From a checkpoint of a small transformer trained on Wikipedia: 6888 steps.
Each number is 128 + 32 x the weight over its row's rms, rounded and kept within 0 to 255. Layers, rows and columns count from 0. Numbers have three digits each. The size before them is the row's rms in percent of the matrix's.

# layer 2 MLP down (transposed), 512x128, rms 0.0591, rows 90-196, columns 64-127
098:157071131164118134155086136090164104138155102137163073106149076070120111144073147138109112094165157147113148127096141109087129095078133105145070077098191124090139093116153137070122094142123133
108:149048105103071122165116158077086081157138089120069182063146117112187134141100157134134112183154176081142168138140075145119150151102110110165106130138146142113132114174185155159079100154089151
098:124131159069150127156146105098150182124078106132077138118121179092096188142101135124060146176153170152117101104098181106114158128205075093079057129137170150167124113109188164091099167149135157
079:123137137114147123105175141097153105087174081103112104124172113189104134137151074160193100072125063073126174119177108103167100079075088181102116120117138089106112075146097135108118177103084115
095:129134173090143176121159137163112126130144158188084140115123139111094129126166132142104122134189059137084143102117169120106171149161124097159105123107063088123141129187124199165142135140150113
089:145060159102096207142105125095102132137135159089085117110144126165120127135103129149198131099109099110078114094088140096118153131148128173122113099135177142121172127097109124158125176088089180
099:191123116176089134119100130153104202115124137110120186155138146128121139082114149169067114166083116166166099117152139094144076160119060162074153136136161127113151130125166125127083099150124146
105:088105098114184130097105100163101108176144109172170170158117175093119151171102147170126136141188170131088107078110122148124115095111173130096114100104161179133142186136112141153117139120103101
096:153117136129175083098131160105169155174137172121134114104142126119097102135130095111139072118092162122177157109109159080065121134098166148101137131047156069192112112085144122089098179131102110
104:134131093076122092096139182074161177170136125124123167082170195137172078181073110128159115152160139108145144126148162085113157125095106128086176142057149111163119151079121106115083101147078129
097:125180185160100197179145135139133132151099154124118033147117111116153132137098137127142089171131086178101177126096178124117111178134142151074066151160135143104118126146159115089136147155158136
095:164157113104096108108111168103126164112128137101106124102174180124078153098128130080170146110197101126152054116077074087150177120087115093058122177077101082161126180154089125092122122138149073
103:169151104159139090093112168086104158172140159150108127137166145165073090078157118143056131118126147163227112083113126141141107111097129115183103154159121122084131124094161105129176183111072102
098:121140054127104113115111166136125152106178152137078082134135088118193043115102077047139113150102146108104138092158113112161094158143152152117163108109137090099133123085096126118155108110140099
101:143137082093106091115111104136089101113109086069158085177109181084118143173076148141159135107092159151076163104108090125154133180064160108161123154185118094109117062059185149172132130168186129
106:161044150098109112152105095102130143187135125118147140156163157172089113099121121129154136159162115141130144198160130101136181075084121140137094144123132165119108143109131170158129147139170112
078:101120178154094111144110110077111066099108116140116109144119106162147086170119136107158123063117098129125098165107067052105075133091106087078097097133122089080071129080107192141152090173127152
095:216103094078064046136135065189153100092116137175143156191111145163136186129108120100170158121106069146148109056141172107078147136162113126130128107151114128122145150063110102113159125117156144
091:153101136098161133155092184122134161142152168138139126111168156170133169107166070100163139091158137073126127152143146071098137162130109126152103116152155158097106063145164085075095137104093088
090:114146146162107170182079131122135136054135179098173090125083132083089146123094166166094111108150134101118122085144091089160158199116089154166165142083153065089132154158105176081142077079123136
090:121121158091092172097101073129181141079142172151062121150089111205136110100151092132110125174114122086120223163147158173154128140172080149102120165141110103140154122174129106117130179137180144
100:112117172060109147093156123140151099108137111096128070074107130156156147100113130141116162114132061154143120127145071133166162117122064108104065106162180134098161130145173166157114159143140123
115:106110189134120157094149099146147146166111112116104102115177101179076137064130093125067194099142071138122119087116162126187079161124095098119086098137100129153126134088116084098130178178131068
097:072172124098154120128150060161098093134098192129146093121159120165117057181176107059143123117170108085127114191081142076165128112130135104111133137171143147089114075106142108129137146098140171
096:094111127109065153174152165120099082127140101151149101093134159125118174158098138065120142150079150108099150127134180131105077118064069113103190187168090149093172094116191155114090154134116129
089:168140153134116147154144133150107053078078131125103087181189094173124176144168103162141111166129109177142145150166074185181141144123109191124129108177119090125150173150183149139127115103146161
098:168119146125132131132145059075116135173122113113086115126110104181129098119112086174116114127115142101153026140173143140136096130080122102161149090169153169152083189162073093049146200139144120
102:157098112143137079132144131169142090155177142113117148141173125117177118121090118094144135180105131184057057137094112153104176136215174105117139085110116125087100190093123182130131122146112114
085:133041097114129081101132137120131126130153140138095098104148121087169138155145154103121142122155075130088127146177099109078136226106092157193081159104137130157118096181164107099163119061160128
110:099165161196135154120173160132178183160115125133114125092184157202117060088128135119175150039118118109149126132107180124103097144133140156089145115155152077157136135071118090112115110138123128
100:156152159128079104164123138084105046160119158186176145148136136154129099088137139128125109141126095097148167143099127126115160132095097132177168130101137127081096049155136147166152201079126093
097:171141101179135153122125094109153087104136125159119164119149170125153126168124159113132093158169072190100087122095109170142185112105102168160107075080116109202150079159115122106147147135083133
105:197127095083142137079140171187120106100128111154129187142070126142179106106142125159072107141126127082085130079108122073160126101133107123136143127134132120136092112165107125151199061153099154
097:173157108115137149115117137080186156141154123123085133126129125166121170082117147095100130142119097168121105144090066147076150090115055034105147155128117144100130133137166154067101083112111165
111:149100090194101078093131159138109115147119155109100168136112152142111191118094103201140117090136079146206116070123169164140182142122172151088123117079079100128124172174124112110091133129111170
105:136107190084161171132160179198102097132148210131113127153139146138133152175137131150175156133154135102124110123090177133078112122121138078113093159101109158096099145159137129084113131092119082
084:182162150172120107086140188037087160146155148099175132081101154072095089146145115091117114148125125108090134109106124097163141125116114093118165156143101159103078171124127119106077129087120080
112:094066181058092149147201120111185091130155150180101119076127131106117180129111143169128127135127124102095139097097125098103115102150168061101098108132100088128118134173105079107128109140100089
113:110164125160128128161135142116098142095172178129147092167132120092084110103104127144111132126165118164092137100121168100145134161103119127139147074125161099123137211130092130139183065121145065
097:120168197125102112119105114075121157140103100116069111109187160131167191057161167114158125116127133169129204115176166168110205096135109123207141134139148155169107131130096122122112145167111145
100:095099093071136155115154164119121158162142129142171146155175157142162136126157127107137087146171154153109156184080097098083105157103118136179090171170090129137173065099122153191164114085136118
106:171154148133121074187167186095134148119100182100132159110165159138105150107179117112141190142100101119144095103166136117168147128141105159170100133121165139207116175169114175196160087102171111
098:117132152104178172135125153118131095146159100116142161159166197108198175145182166123097104112106134130124122083071089150161144142157125090134126102077132154139112149135125127137192106118087116
114:082139131148124102134225112099068165112118127161120120104076119077130182178077118114129140151120059127138109168105145101134171131101097115168068124156133135140110128133139120161131184114158097
113:128157157126113116111124156156090138133145074120163118139158207143113159159134122106106145135121118125147080179105093111127155131117153135111123127185152163084192121042165152086169130095119157
107:104155122098162051156132132137103120079131150116114059114089151121179179195142119159110074076136083089078113135159118103115186116136084160089098143151179140182106190189135109133128094085119097
102:116099101128153157099117081129153085111154140119174093129071103109158095109149152130108112085119132129145186115163126117148143100093162138105138150098141196156189089163157209148127085089150109
104:185099078101155122125163163080171137152149102054155099138148131159154160101102102124071117151143135157135118136154124090152124092154135103136086108083120183132153131115091144190129116112181139
100:127104168160094166125156094075148159110143113130102106086093141140163170171076133101130141070158133082130143064106171113078060111108122123188141128106131158175144120134125158115139130137114111
090:111133195126110135154175128088114156124139149161066079156094194176126091102090154101126124188203116178111136103107169151096169070124179143144080123113122131121089200132113129095128130103131135
105:172082114146142113143095121126148176102156142072138148099185093142122087111118133159054155219147144165047126065075095125062163102115106131068118137108100124104180073173124109101106094133149181
087:153106145184064114180130116163116156141132114121123077147126120112085125181130178125181163124111099168119152089119058100153078142114146128102118114122148145107162062151134115114130119123199126
117:155123098120092083066132152119105105151111190148122187149165173145111140106153063074155144175156096093109122138126113123072167126112073107147128112203145107175121133113162164131129113128157114
104:120167157084137100142189122133128098127102135075122077111077122135052137102144125092094117072102114151061142102183154107090094111074092127142143118136093167158157106110105152101166119182108088
101:149149099124063176128142168132172123179107143134146169099122076094108131175151168133141194198078140166172144091050138167146080190146102137125148128155127123188097162129193101097148111174113107
088:151133149154125115135138148177153143136147135083147129140157138189191153107104133132123099160178111122151120128137102092088140141109137125151110086135119108195132140091123173116135067200135066
107:174102091168164086107129128163065160194111155115094120155214119114178095188176105128120168087143116123113065189129172116139132104070122153129124139131111127060119161149134095174110154156152104
085:111125118133107145091104100170150077085150144116092144106154123129154137078156083124190073187063098128140064078194095137072169148110180099156145130158123137084130124129096138175109155102136137
100:126109115105100123188156140092147109118137079128134117149200129117132069085090116137132034133147179154080160094073163179131117125163110129160077111142126127098112187115103123196148063129188168
098:141126158168171133109123138134189160171195134128109074114166132124110153142117115159165091100119131188189151166194218136120098143167140174088164120116133079095128103126118136127141102125135139
103:077127108168174157109177155147129125159108147123135162097140136192177133224111143156096139104183076156114113061125107101185144157164084142092128078120153126148082134113077142102131111134146125
091:152136142124095196158119144141116111099141159200106148132122088078099146149113163167140110108188162153093084107154101157122150097167120071085146147112088112096132153180110054146127115121071118
090:179108177073138157084146143135149122111152102157100119140116158192125139119075101125123058097158100097163150065124148165084114153107081108116116123089129124154120112200103142141119116154156081
096:144140137151112178116187121085121126134155160118184120093141163128153126124172097167109083104104175137123119098149128073112113073116165107126151128107183144167127127203157122147107097105096097
098:163111076109119094117092117136109183150093106084138137173094110118160112174114169184145108212124168140062100078160125086145142190140111161132114087146128119174125197154129212165170153113113066
103:179139151190094102142109154120102114134163102095136170129166130185132102137092162143137147080084116121191158113141108208113130159127079097145159157087139157158169133109147157112125149112039089
121:110113195098100109141137085107146137164150131106134124148136135135076147125130188146079103152173174124162152137120174083135075148150094149154091094140150071110157167109178130125120129132099159
102:147140159087153165127149173099096111143151130151168184136094135128158134116145146150153075164164099137133182151133153130117141158068098106125123084088112096133108181066136176126179138152165180
113:128138123193130142169108082171111106081089200185098104158120111138100125165129176124110114065181151150103125141157127092075178129159055121156110142164153123090135096157125106160119111147143130
106:157133057136157151091092105104110176155166120111158130171125172097155098145121159134164139163106096194117132135121070116038121096092047093115110150146144127135079154160153149078138146158140108
089:100101074154093137166112164131170133163143147175126157146119091125107135191116090105156117192079125122128077121132142149159052116130066138090146158147121132146215160167107184100069110149130152
100:137094112129084121149087182145131146129169071149149132129132098135211123074161148092161130096115161132122105174115131163112143164151092076178078134136084135188152086136183125099112074097160107
104:082123095133163158139217192141133091151095170164157104083122109090148115144113110197146088121085068175138112145167123159131181156125101177161098136148148125133125127154227155097142134106166069
104:141165142185172085204136135116169109114137208101168139129158109114094088158110081092165166114085122148155128128199095097141111127148136159093100128121112050187114147119143123088146094152070086
099:180079076154126122122088118128093081124147110124136181153089106179117109094106119153151156066142146054164151101127157065111157152124158152105085109146209117141194170166110094103123134152119071
083:152143132197086133099099127167134115128059103178102108049114112097125170150134117090162106164156122116139103130113123110140174115091085148136150113079151102111111100078148099114107144101113125
096:171160069084045077121088111145129154139118145196125209164125179140122148102126164153145109146135117182108143113168095124130121115140188086100092149125069138123083115125144121141111181108151163
100:180152169141129153134106111147177168134122082126112086091131117121119113136158092137080137073127141128165085084096133046091121148152111171068089137145162131093148103152085133105131161155161187
102:109060156117176136122141118167154131107115073154094156085140142120097135121105148148164092156165075199115152109132129121107139159167181128108094129169179110170112102085120169099134093089092196
086:078141136170078149141110124170118108135140104120097101137073173092152215080100120136117203123117148122139129114133118101072147115120127124174103102083114134109154124071127129194082107118132129
101:143132198101116119127134153132152132127148119182081165145198120108145133136117122158152128134151064171097148128162115098120087165099132163103101160102091156105101091082116116145164159126048129
105:187122128117157154079116130140154181152117099146080074104114145132155144166184103195117166096117170136063151116144078136123104110125115099144135157087123158119154161096085116122119166157132185
108:083150131143050147091103087124160153158133078161107073164103131094153136138141099083143088117075124096089141173189179131093116126095129135116093184088126154078130078161113171104125097166093108
105:137175140063186084126179099154175121146147063152139118117141150089079138155101099150101096210135095144162102097087141110132126161113098111135155081137091106152080156156097098075152160129140150
098:125119114149105200191111136078079135135106130125061133104108189064139133138142177182107114111098139130097135122123128127196066130149165109155139139087107141093104113119153097144167123089097118
097:144136173127177184170093131165168130136139127120161090107103097080096162147060108076104085083196131173170159102160153099132044100152102147134096140140102106150146112170146148076146123099145143
099:089120170134128099134098165079130155162133149146190172138128109158153138144106150136127111059139093101096196166134161119141111127063153095114090116137132115062176147141098137194159025154133139
095:123133155143134160081151072147095164125109175190116100064117133175126077065156170192095130108168063146091103119143089147117163145105127117065133104163155146100088158164129139090138130099096081
103:115118106149079142133114085116160130131117167148053107065084091138143108093182065121097119099134156112083100061124120131090093133178108106097111183179124157166136140121123096146131173112143166
087:100124059116179165140111092163157197086141114090128073127116076127162138112171124169113110127104149140162143074108108131165182151156113135146064136129128100175139174169105107141178072199123162
100:156163182178098142047159109116110154105169132128087160167122153157147111099170105169136162107159113096129184142194104124155049158141089132162143106086135090126084174126189123109128161108085120
105:121153086189160106169102078144120163101094158158143189120153107127171103175137118128060080052131115151143084149106137056107143179177106165098125143120136068151139148133136140106097067131073142
090:192145164172118165138175114154154133062145143164099152150081140084107143144084156133130108166128084125082117071104084053122099088102102092129123153108173097160107113141128085122106132127140170
089:143119113147097113129112180146142114064172183137102136124156156113119119165126143093178138126094135109124134103158165074125079162163119130115153164141147144101089087056169081093095139085085185
109:119099087114102128112115124157081145188083143170128081174043114142184094137149139132129130160105132108173128095141155139103140083083075088158188120149130113113115164127102168110155145115122132
108:115123182154132148109097082095157157132118155066093164103133126124082191118176067110156115076157118090153159145126123116112154153101157127083135164137143161096114139135137187154133111157169129
103:133088162157106133091103149130189162140137104120076089066103128090178111148116094138201133133129094155152154095162110072107148182101126080100119154120103166149113131151092050115143110157112174
087:109178121187122128122092092113126165121170164102103130113092081178063141148096130130072145134080142093129100067079133117101127106114195185112116089064152055098105090115094132180110084128189189
108:152150122142100080092156110159125088151117155061112170109136108144128128087094138122089183184138135095085110190148100163152101151151137093119120123169100088147098129097122145074127169212128143
088:183104119112082171077161077115102081166124150163125161103153076116134113155139077140135130129098084107128080149095120103150106102113185118129127107068078116111105046137119102096083114132146177
090:180182107134146120126144130154153096099126142078134182098136132184164094132143103134184116104159112147093092096107150135166112175121140175098166133104126139071148133112078144176107141159076117
095:174085154090102100123118179138139130110085146099147212095147116157095125120120123186153141132087164151202107117093136105145101137145063145095097181180108137067175183124095128121116101141146114
100:140088132180115051103176124102099154125088110146142166138135122141123149146119130133101170127135160141184075136113099167128125176139158155057136158142051117121123090189120151095106121183174185
103:145101142148123168163115100088157162083148122114123039145079130141139153125179170128152118134141107095131098120141126129103185165103093157071088170111109127199109139097125164167122146180149135
103:112140116212109155131084131100136139098156153139078185099202160090153099101188158165111108080102144229085107165121114111073167163165160171161105127127185070098205137149108144147148109100138090
094:159103137082132114136089108112109148089086092127137146159103122088139131164103078167199090121158139157153174085138073135156140137090144079121134132140106110142110133131195139139134148138111097
110:117136160139126152103111110147108116136126124151149124125186120141177103131094104127153193126138167176101123147195123204092092171107139094143110128046181123092149121117115144197105153170155100
# layer 2 MLP up, 512x128, rms 0.0588, rows 91-197, columns 64-127
093:155179108136149145086116096166149175120113154124174086192098147175081100118155089108128137079099101184122075106099135131131124100126122142107169119104078113152117156092064120128177164094165113
099:134172076140078117075083154153091074123171146108193107182097095140122084143154077143144112079111108101138183131168053120110094118097178138125174135109104096135089120174091082187156111091126130
086:138105078104114154139114134215080131151138191136124195118106135066128160105130170127030139136136151153118151168061095190085111133136123135124084160144117132164161198093125094114131142121136189
121:137112156092104097118088171141092115122149098140167156131101185102097089171167095212154101130135164127096137165090086130083130156092196181131114138106104127100054163188117074162130140114102090
093:174167128148144099096143114087165131071121126167143151124061158101113147122135124120147152116098148080155131183128102159155095162119137086128157165101089134146117146159171140140073102198149115
082:052104127086152124137180118073142085132174101141156099112088103116135092109143113113137130108197144105099169150103102151121195080122184081173087111091104165138107189121117136136187138123134106
121:155105156166051134127072116112158157121110118160159180105128170158106147122177153181135149140126159160096129172146160135121097143131153123085115173089105093126084130166108079156071202161163171
083:073117109109102121147137130162095086134180115161164134137139123138141167129148160124121205120144112121086108164155105176166137138140102119180155127174112176085123145159105159170181073115162140
123:155145127119136128094103132095094164137194101117168162138123126111116085124141138167108130142159152116140127171048165187132117110108169111103126088054114187193114141139202065130126149126082120
080:130079065119188062081164125112121114143146115119123182162164133120107145100163116121078180101122131096137110138167107165153123101129115072157159108121108095159150111120109138132119132107121087
126:134163100172079172103112192097077151116147100152139156159130166151054146120158118167089141112114150067128099143065106164176128095103191094072121151112112175174096163140134088133158144060150113
090:078128107084072138145151065165136107090106117104118142113093115095146151167126120108197130161133104093059142151132140121156115141173126122106146130128150141159145123144105133094054059159168171
111:058127110177098166152161117095086154162193094156150152109118172101095101037157159152093050141180150125171115152142102184160072128140135121100163140153170142142111173142162140156133167164110105
123:127101133120041175154154127129106141100126072151143168122084165113095164085162116121095154110109098135144110098083083075109156143135159161094113107142086155196065167103182095168090140137123121
120:121101094105119107163109172116128120182165090164186085145164123092115148092163139188122127132083130145114137177129119133075130118119120141114100115088086183156015092179157120168190143100138157
079:157113103119153120116148126157124165154153166146118137130116120093100158097141118142095195196121147177124163094126168164118134110159133170163162137056177148136161149155174105121090186067110097
088:037163129154179182132102181052116178137115116113084098072135101121123053156158166107098086141128186107096130202156096144167139117123125116127121129113156098125105086177151143164083103111129106
103:120160103142149182087147056135091163115191137142112139131083112064094097081164129094115156142113136180133116161057119146113116050129140131080125087104103118151140117180117127175118105145111170
111:130130124175119147113140109123147167148205138178163143184101114154147082145137141130112148146130135096082152171094089119099121128133142128149120110124090142115134119184166091165187107195103084
084:123149120155161096167175143163069154194139073087132100091141120078111142147089180088122148068116171149103070121116106092093129118095163065121132080088135160145091150115166129127095140135088130
086:109123100155163092134133100114099147162083156178150186157140159112119126165145093128129101116146152078113109079130187144103112119127170154156162158095085108146122119077103110088135102116123149
099:130135090123124076144093096112090113065174137141127124116038122126144142169096129119172087138110178109150122112143096141090182105152147150146146159116149136161110113166163171134150077094108191
090:155132133169141117095095175079119162137148090142120196139143151053133203095129117204114117122095158138130124110169138197132156140109131178145100097100088116136136157123085117095146144145085091
101:154139122146210074057126129158160134144074127124122139163094135101142142097132139170157096132136122128155087140124177118098202107171179158195107084162151181162096140124099094140119134084137109
090:079113124155159070092146123114153146173167086142175140081126126135103133043133222094124111109129131086087096076095157109081145140116130092090119136128193119139122165111118117129114142163122095
090:122145095099091140109055162173150156106120138135166152141133139061143150099135132081147141126142082120125202106072094150131125128169118144090081191080089127130144090094207154188098104140116158
098:093164176134088153177121096077094151122113136181150125133106105134091142103167096176115108116126120072134212082161134115129145139082123117140118136177160152162107096154132057158128135138170155
094:106210174187147193135170115158056164168135123127123194124079122101109128084129076163095110102143145128144140096090175137126138081139167112053138064128082124092147157090117129157106133159115159
090:148078112080067115131090105150091085115125146130099120151073108034125181120128134138076121204138131183127121112138110132116138103133097093154098134120133180129120123171177152115146143100135129
090:112084130143153165090156133172136174103127096089067118147131115114128135120132125122138128111109155158101090119176131182138124100173132153053092137144094110171155192113110087088101075170131150
091:118154116080155079133150127161110165147107124097119061166133089139097108107091104148122109129085181096157159130134168144113110116160145117138120169177182181094140179076170146156125155156172200
121:083121127140129109143073159129124166100153132156124188108160176140079116117130131133102082123159131138138164156122159136125125105094154147107162174095133087116121117108118057152150149187072131
096:128091107122075082134102123157142106112154091131136111088150152095150076087199132081110114087180152154101117147117142118146090079191182164177166165145134110088105125109096112197131094113163149
090:107138177091174175168095054114164137076145101114143088115107118088138087065153141068119155170138153110034138178144108118101097117128108106166102130163132169158125074095114111126146096106139110
114:056105081080123094138043181105163113131088077152119075100128189154105096090112151110097160171120189100098134174135100157108105132131114158163161085124171150175043123201160158147129153100159152
094:111108140119114170161085033170093127125202102174144136194138109177142149092147137143118159169138142136127074170130142167134115160137147154101099141106085082145122123142128093131182127179129161
105:159207073223118095103077142129058156149114139131166154184134105139088119114178144095120148109126122135187130131159108131153114089116084190175171152113121178148153127060099158189123141097140160
097:125110121103104145071110134134140123194093095105109132060104164181158151190125146131147182131072133119141172149137097114117106063153151069141108161157097160157132056129185138135121184124132127
093:147105113089168135128110142158098126123151130146193119164086125101080088183104087172105153130151148109084057144050092091077091149153151115081138119086069080120122142104131100125086153115120128
085:101166140136111091117138094122128101100115122128078132077106079103088137111120124141128114103067144102177146111135143181170148117166122092095144088078173108113088197124124138087080135181113163
087:112107124087101206066084095144116127155167065168110087147077106159150102190089118146080106134177131147109155140103113101078101121134127105092155141117094111086103079104137111083114163148073135
115:118118136144088082141140072153124164128155136174138099110158149147072107065162166165137163079163125125182144126139103139071125096125137146203151184154143171186097170092116085137144145128078091
093:175143118107107164074025142112182111181096140084099155173175092148114117086192096124120103099137143115095146109113103190130088156155143112087153147139106109122103135122102129085118073107094180
091:117125114150130130118091107052179126101124170149103096133133098101120085065117106150132104126148136145110143083151150146097085115162101124133105136116143125120077121223094068177102116176158098
120:088127145109063158163086114046172136093184103163194165152124126111115124047185099097152156156102185075129136097108129122144089123105168065093142151098154107142111124105187116125129088131066166
097:134169147120150141161166150108150108144080141121116176142149109111134164158150136121143132140117150080128067118144131118052157124138144156146121147201160117148111161125119075095139190129087137
083:078141169155087136105090104140059112093122156208091153131108141125107082153177159153168155117108099105127146128115106147106134154091117170123185120180135097124101135153140118070144127117092101
098:139106081079174095091065126150097118127149142131155130171115092138135056060122095111124102181108128106135119134112104170151162116128124081124102121140122082099101130075158113164105117103129152
116:149154077142067128092124139116170082168106095143147165133182160130109115113127119149116090089101112122141186132124069144156156117185099123121134165148124167195086124150136144182097096092180140
091:094196140121133180128144151111105076169106132147151095163095148119145201150164103067176089063109110080223120187161152089177081163138142128181181127163116174149121169075101145149165182150130075
090:091144128104201164127162125089129089141112141141139173125135077119166126077125049159092087092145194100139135178123176161111198090159097109138110149129155098111109164121150138151132148084061130
095:089145140133139159160094114160153150069168099110164089092108128074158143138129180171090105126092188187126114123115116158141106123127147124110120136083121155081118135157085097133116152119107115
092:115111128118135150108073119088132161172150146161158121145174142102177123153121120153158132200147157091198128166072088155151162140183181108088134172121158068132127176121116160156123126092140169
091:103134152133175083158118068133064146095140093097092084159121177172145106092098116123085076065168149089059117153191126115120173056135150133119106114082160134098165103126107126136108163078145167
097:122072131089133149115095123042118093125123149160131096137119168091058142142145113095094093155143137078128101105106145105121139101137143132116144150163110131113112122118129067129081168112065165
091:066170144115095146164113093075184111076133080151153130132068114139079132044090148130158077180118144118139166074095117169154123181181151105131132114109157128187140094125142151101139119095114133
105:147162100112127128160083158067112147142122111190169131122145119102142121208152117174126117088140130148085173163097158124125146119175125118093097124080121115101090128178159132171088100160142154
096:112157132175136187063092120111166117141106130190090089102045091136102178188154137140162182100110145054189158158175068107124122133121144105082129161142136143173124074157135119106122178099089083
098:110151133118114182124129100112080115144069110125095174184107153111142111093157115123103117127142124111076124125080063142096122088100115115166112107116076155178152151123120075104089143121116096
095:169111087117061098137077072102101133103165118106108125175140124065088112032156103102155128117087171100151142145120151147079098102097136128166126165138128097144143112111172093146115140107097152
115:135135096097105080086125143085154146132118075118129131087123195180146160102119095164129142117107129164109147134088147127066117122116151198146162105117161088146108120076120116166199185149134096
109:093115091101090151074061133131190068142156134108127171090124175086128122116166159210063155159147145100138145174175131154135140142101160113136104133150143128116084143149073151096146122166109161
121:122096125063117107160093136122153113073125132124138143109130178105115102136127119193135129096064173091119080178113180117073111149098137162086091141083146143122099126109146072098136146108101135
094:099150143134123208160092140112153090100202107194173131159149131166102137132143053080134115083126127083174164137060097109118107128127142141164120153087121136078085077119162050088126154147113163
089:101117092051167137120146078155143149136082145167110101126087129050115141091147089100107112153177116130064100133139124069140115092159177124094102097173117112124087130173122101161130095111209191
118:159158078101132118108141158144156107096083080191107122128134128122108119136086121163118150056050130141082100192145073140104200156141118166171160133113106151180073121146103098139131115122175151
092:134168103161153123114141088136129140112096124112106108111158125113130120142122104108095183126041155117120077104093129078116077097197172143113124108177117125123123097179167082135078157117060103
092:137113111048101165104117172095168138159131047063158119130120156146172136071099095151121112195068116130134147092145151126157081090117178151095164144086161105146115116103128152090171153130155143
088:122089177102147088165152132158135094091146119172126115108140093156095134094139092151126157100161165123134141120105174147221108153160198120111144141129132157123139099110090137169141122117168124
099:158136128072080175148147123084143123101108054141130125112125153093134106148126154168102076157158171096109173130101076128145149175088207138114176093115116149157126147145168131166174113142076093
115:153148172163117135147114138113089172149138092176216149104135160137114169136175176182099149121155137149083121191103095130093088119147150087143152099092074154171066089133136069198114147087146109
094:165145147091132110136056080148118192155171121078152124167134139171084136121137130082097153132162166095105151114076129089132073080127157123079106157070118144151133143106075089150106174119095205
089:124083110092062110085094113171156144093120054158105093077142164126134172145172140165127077126165137084119160139133132147129077159109123098180166113139178200116102119165147146151097150154180126
117:158082097118120104108112124065143075128111101130189166129120157101085178134148109125095132176151120152073134144154143132099151135127160097114151107078093149117088118150134101173137154170142132
096:137111130061121105130121169102126132138183076129157155155125143171138148129191211127100129100147126209096160155089160171099127155177171165133117133127102145151151169176122123161134176176122108
088:109067184148198200175152157144131149148153116083152083052139082112141107095146107100113103096093127106111110121070160128155150160127095184147182121087150087161147113162137105157094075143102114
087:100073079094111108084127112125087109156131170149120143166099143110141147111132145118164143182119112144103177170164159206124118097107151053196128104123104151150117129085135108165100130070098069
120:147175128168093120164138147111113171105178089139159151150094170131106115144129152136066090158106172144092163103081099080110083134139139120122139145063111149183066129166142085151092116127108115
109:066073105121130106115100085133159196112133122133193170145097175103122108119130207129068085153112161131151096078104152094144033140104140160122110096137174108134105136195174128124184129204084118
090:111144060150160119129102114143089119151108123093153102118068141126076132087136127127123106115089195114162135126136132159144138106141102105164132119158159117172162157187129134117091082095199147
093:027097105131100151162144109107091145080187123104192171193108146163083127115095146095092089130142108043166104118082136103141136114139138162135146129132127118118095099138201120138156086127145089
097:151099152136193122136131173155115164100156160070188195121125096128132095123108171152131166122134116145118117096065108156163090128168178134142175079164141096191144202073141093139127162086153131
088:116069111221065144135067124069089130126143173109098126151115108185166120096156167098112159061125171107128161139167125153137125091146148139167091133136144170152158105084127166168093100133093111
087:181111157102140054075128101175135123156128119083151122163129074199121124067104095079136109116125109129164095130090117108048171129114075165131161095118171100116138162161144144124139128140138146
090:118119074139141112082158138121085122115087125136097166128135128164137097117186112185127147177090137119075078188093143170102173172133109096157129114155197105133106147097100136156086154161110122
101:101160073116085166088153149132111145090136107135122131113145157129089118118130094113111152166144180152121101114080076121093147115182101164081123140109110118191064082133169114138119209136103137
088:092120107103140109177128163097130126113222105090196155158112168083148157163113043079159107141063196088136156121141184089136056110152157115130112130116123108158156086112123117163148100135137136
119:146116096119107120152116140082112115134172126135207141171079187111103101149142110138152139118122175124097155137089108130090138119150156121125113119034115135139068116110169128188122122192115087
100:130112164153143099125086155150110072153127103099111145087160155126134115156126130177149140095100129146093148205151128159095076093126173102165187141114066150139068090131092173104120170044122109
101:089060067141155091177103179181114167157159129140186168119125068106127134101131136107100091153166145106133094147110132176130179112132117128121137143153151148150152148120091112174127063159091127
111:158092173124091127115111134084136103106105118109100142106141168146084127138134133140144199184097130107149141162085168192133104100135109082135149086154081136187106123127138130200148152107189082
108:104132146065152118109108146175077124111182116094178115131086157119094105105165150163115111166105148088152150160150093225122134155092130121058124084068162094125114218138117124113129103127170151
113:126108109182099120137137117080142167151144087148175111173139212076050082163189114168110130178152126148128140204136139133082117124119184102136132140124155193138131163178134075172120156104164089
119:145145182201082092159109100159108152139171108115188141123172167116065163103157106114117084132168136137149157129054128109191152136149118120070098152115140098129123108117162097117123164128076106
092:145141079125146089177148183166133097155172123178131071155149158127162093100098191160094158170090119176092103105121130169120090129176103139177093129131094094162136147136080079122139160098093170
113:075113130178105084115175062104109120130171135106107083134125140162132168114119174115103157095161149083116126166086130187165119075129149126155122087179156141164111142100173132179170105113104121
105:132124190105118117153143148120154143130077128133075132105157163144067140165119073166099129098128151167074137169150110189120099127111126094184126160120143115083068138125071109152153171096120114
098:124095134098103178154114140143119153108155095208175065163125160168135141163133112113127102067116120151158113084122089087089083095135144114124132120088128156131126135156148113159142078037136124
081:112167123153169112157101166152144188106122136109134115174122182135104150099136171083109154116148164150121164120135125137117158146103066126155153090157197146140166214125136138176181131105102093
113:139141110105094154124106133138147139108185100153155107114151182120064172098120155146116093115156146120173114122078172095157082093146180102138127154102122094160112130070136089214131075084100103
093:070138126179155163088139097151126097182135081117118105131139147088149098128120145113134135149131103114143176123128132177092171176146163131147133031026124144182101119119137148181155105167123161
094:093183149121155177166107136164151114176165143137118101148144128130085139072169150158149062163116102111113142109136153080140084100137106081184102088143191141117104150104161121180137140110085079
090:108148091119153087118146176158128065190093103116114217108148125103116108173108139155085134090096149183135144151131088119141069092162162108198120100137143137062145111178119100107102127065112137
094:110166144076121092093153133147144125128102119164170058113052082146127156156093111105153175188161131034169179072123147159172117119120083116139151140153124185134092120115177111138137158146149155
100:118114125109127147110130114149175112163162149129127115096164116111123102053154182105077168114092139115123080139116154133123079102116117194161144098115129146102118097107043159116085159097080170
087:114133085097131131146156141140115131131158126148116128130076123111094154131164168114134063114092106076157134098092149069140148087133136172144138163178081127151110158152092094085135143092080156
094:132193090155091122135115161122178069055080133091101161118158163075130059148067126148114137133114104159142076133156127110098133146128144065114131130123153114170115135107096078152119179123121111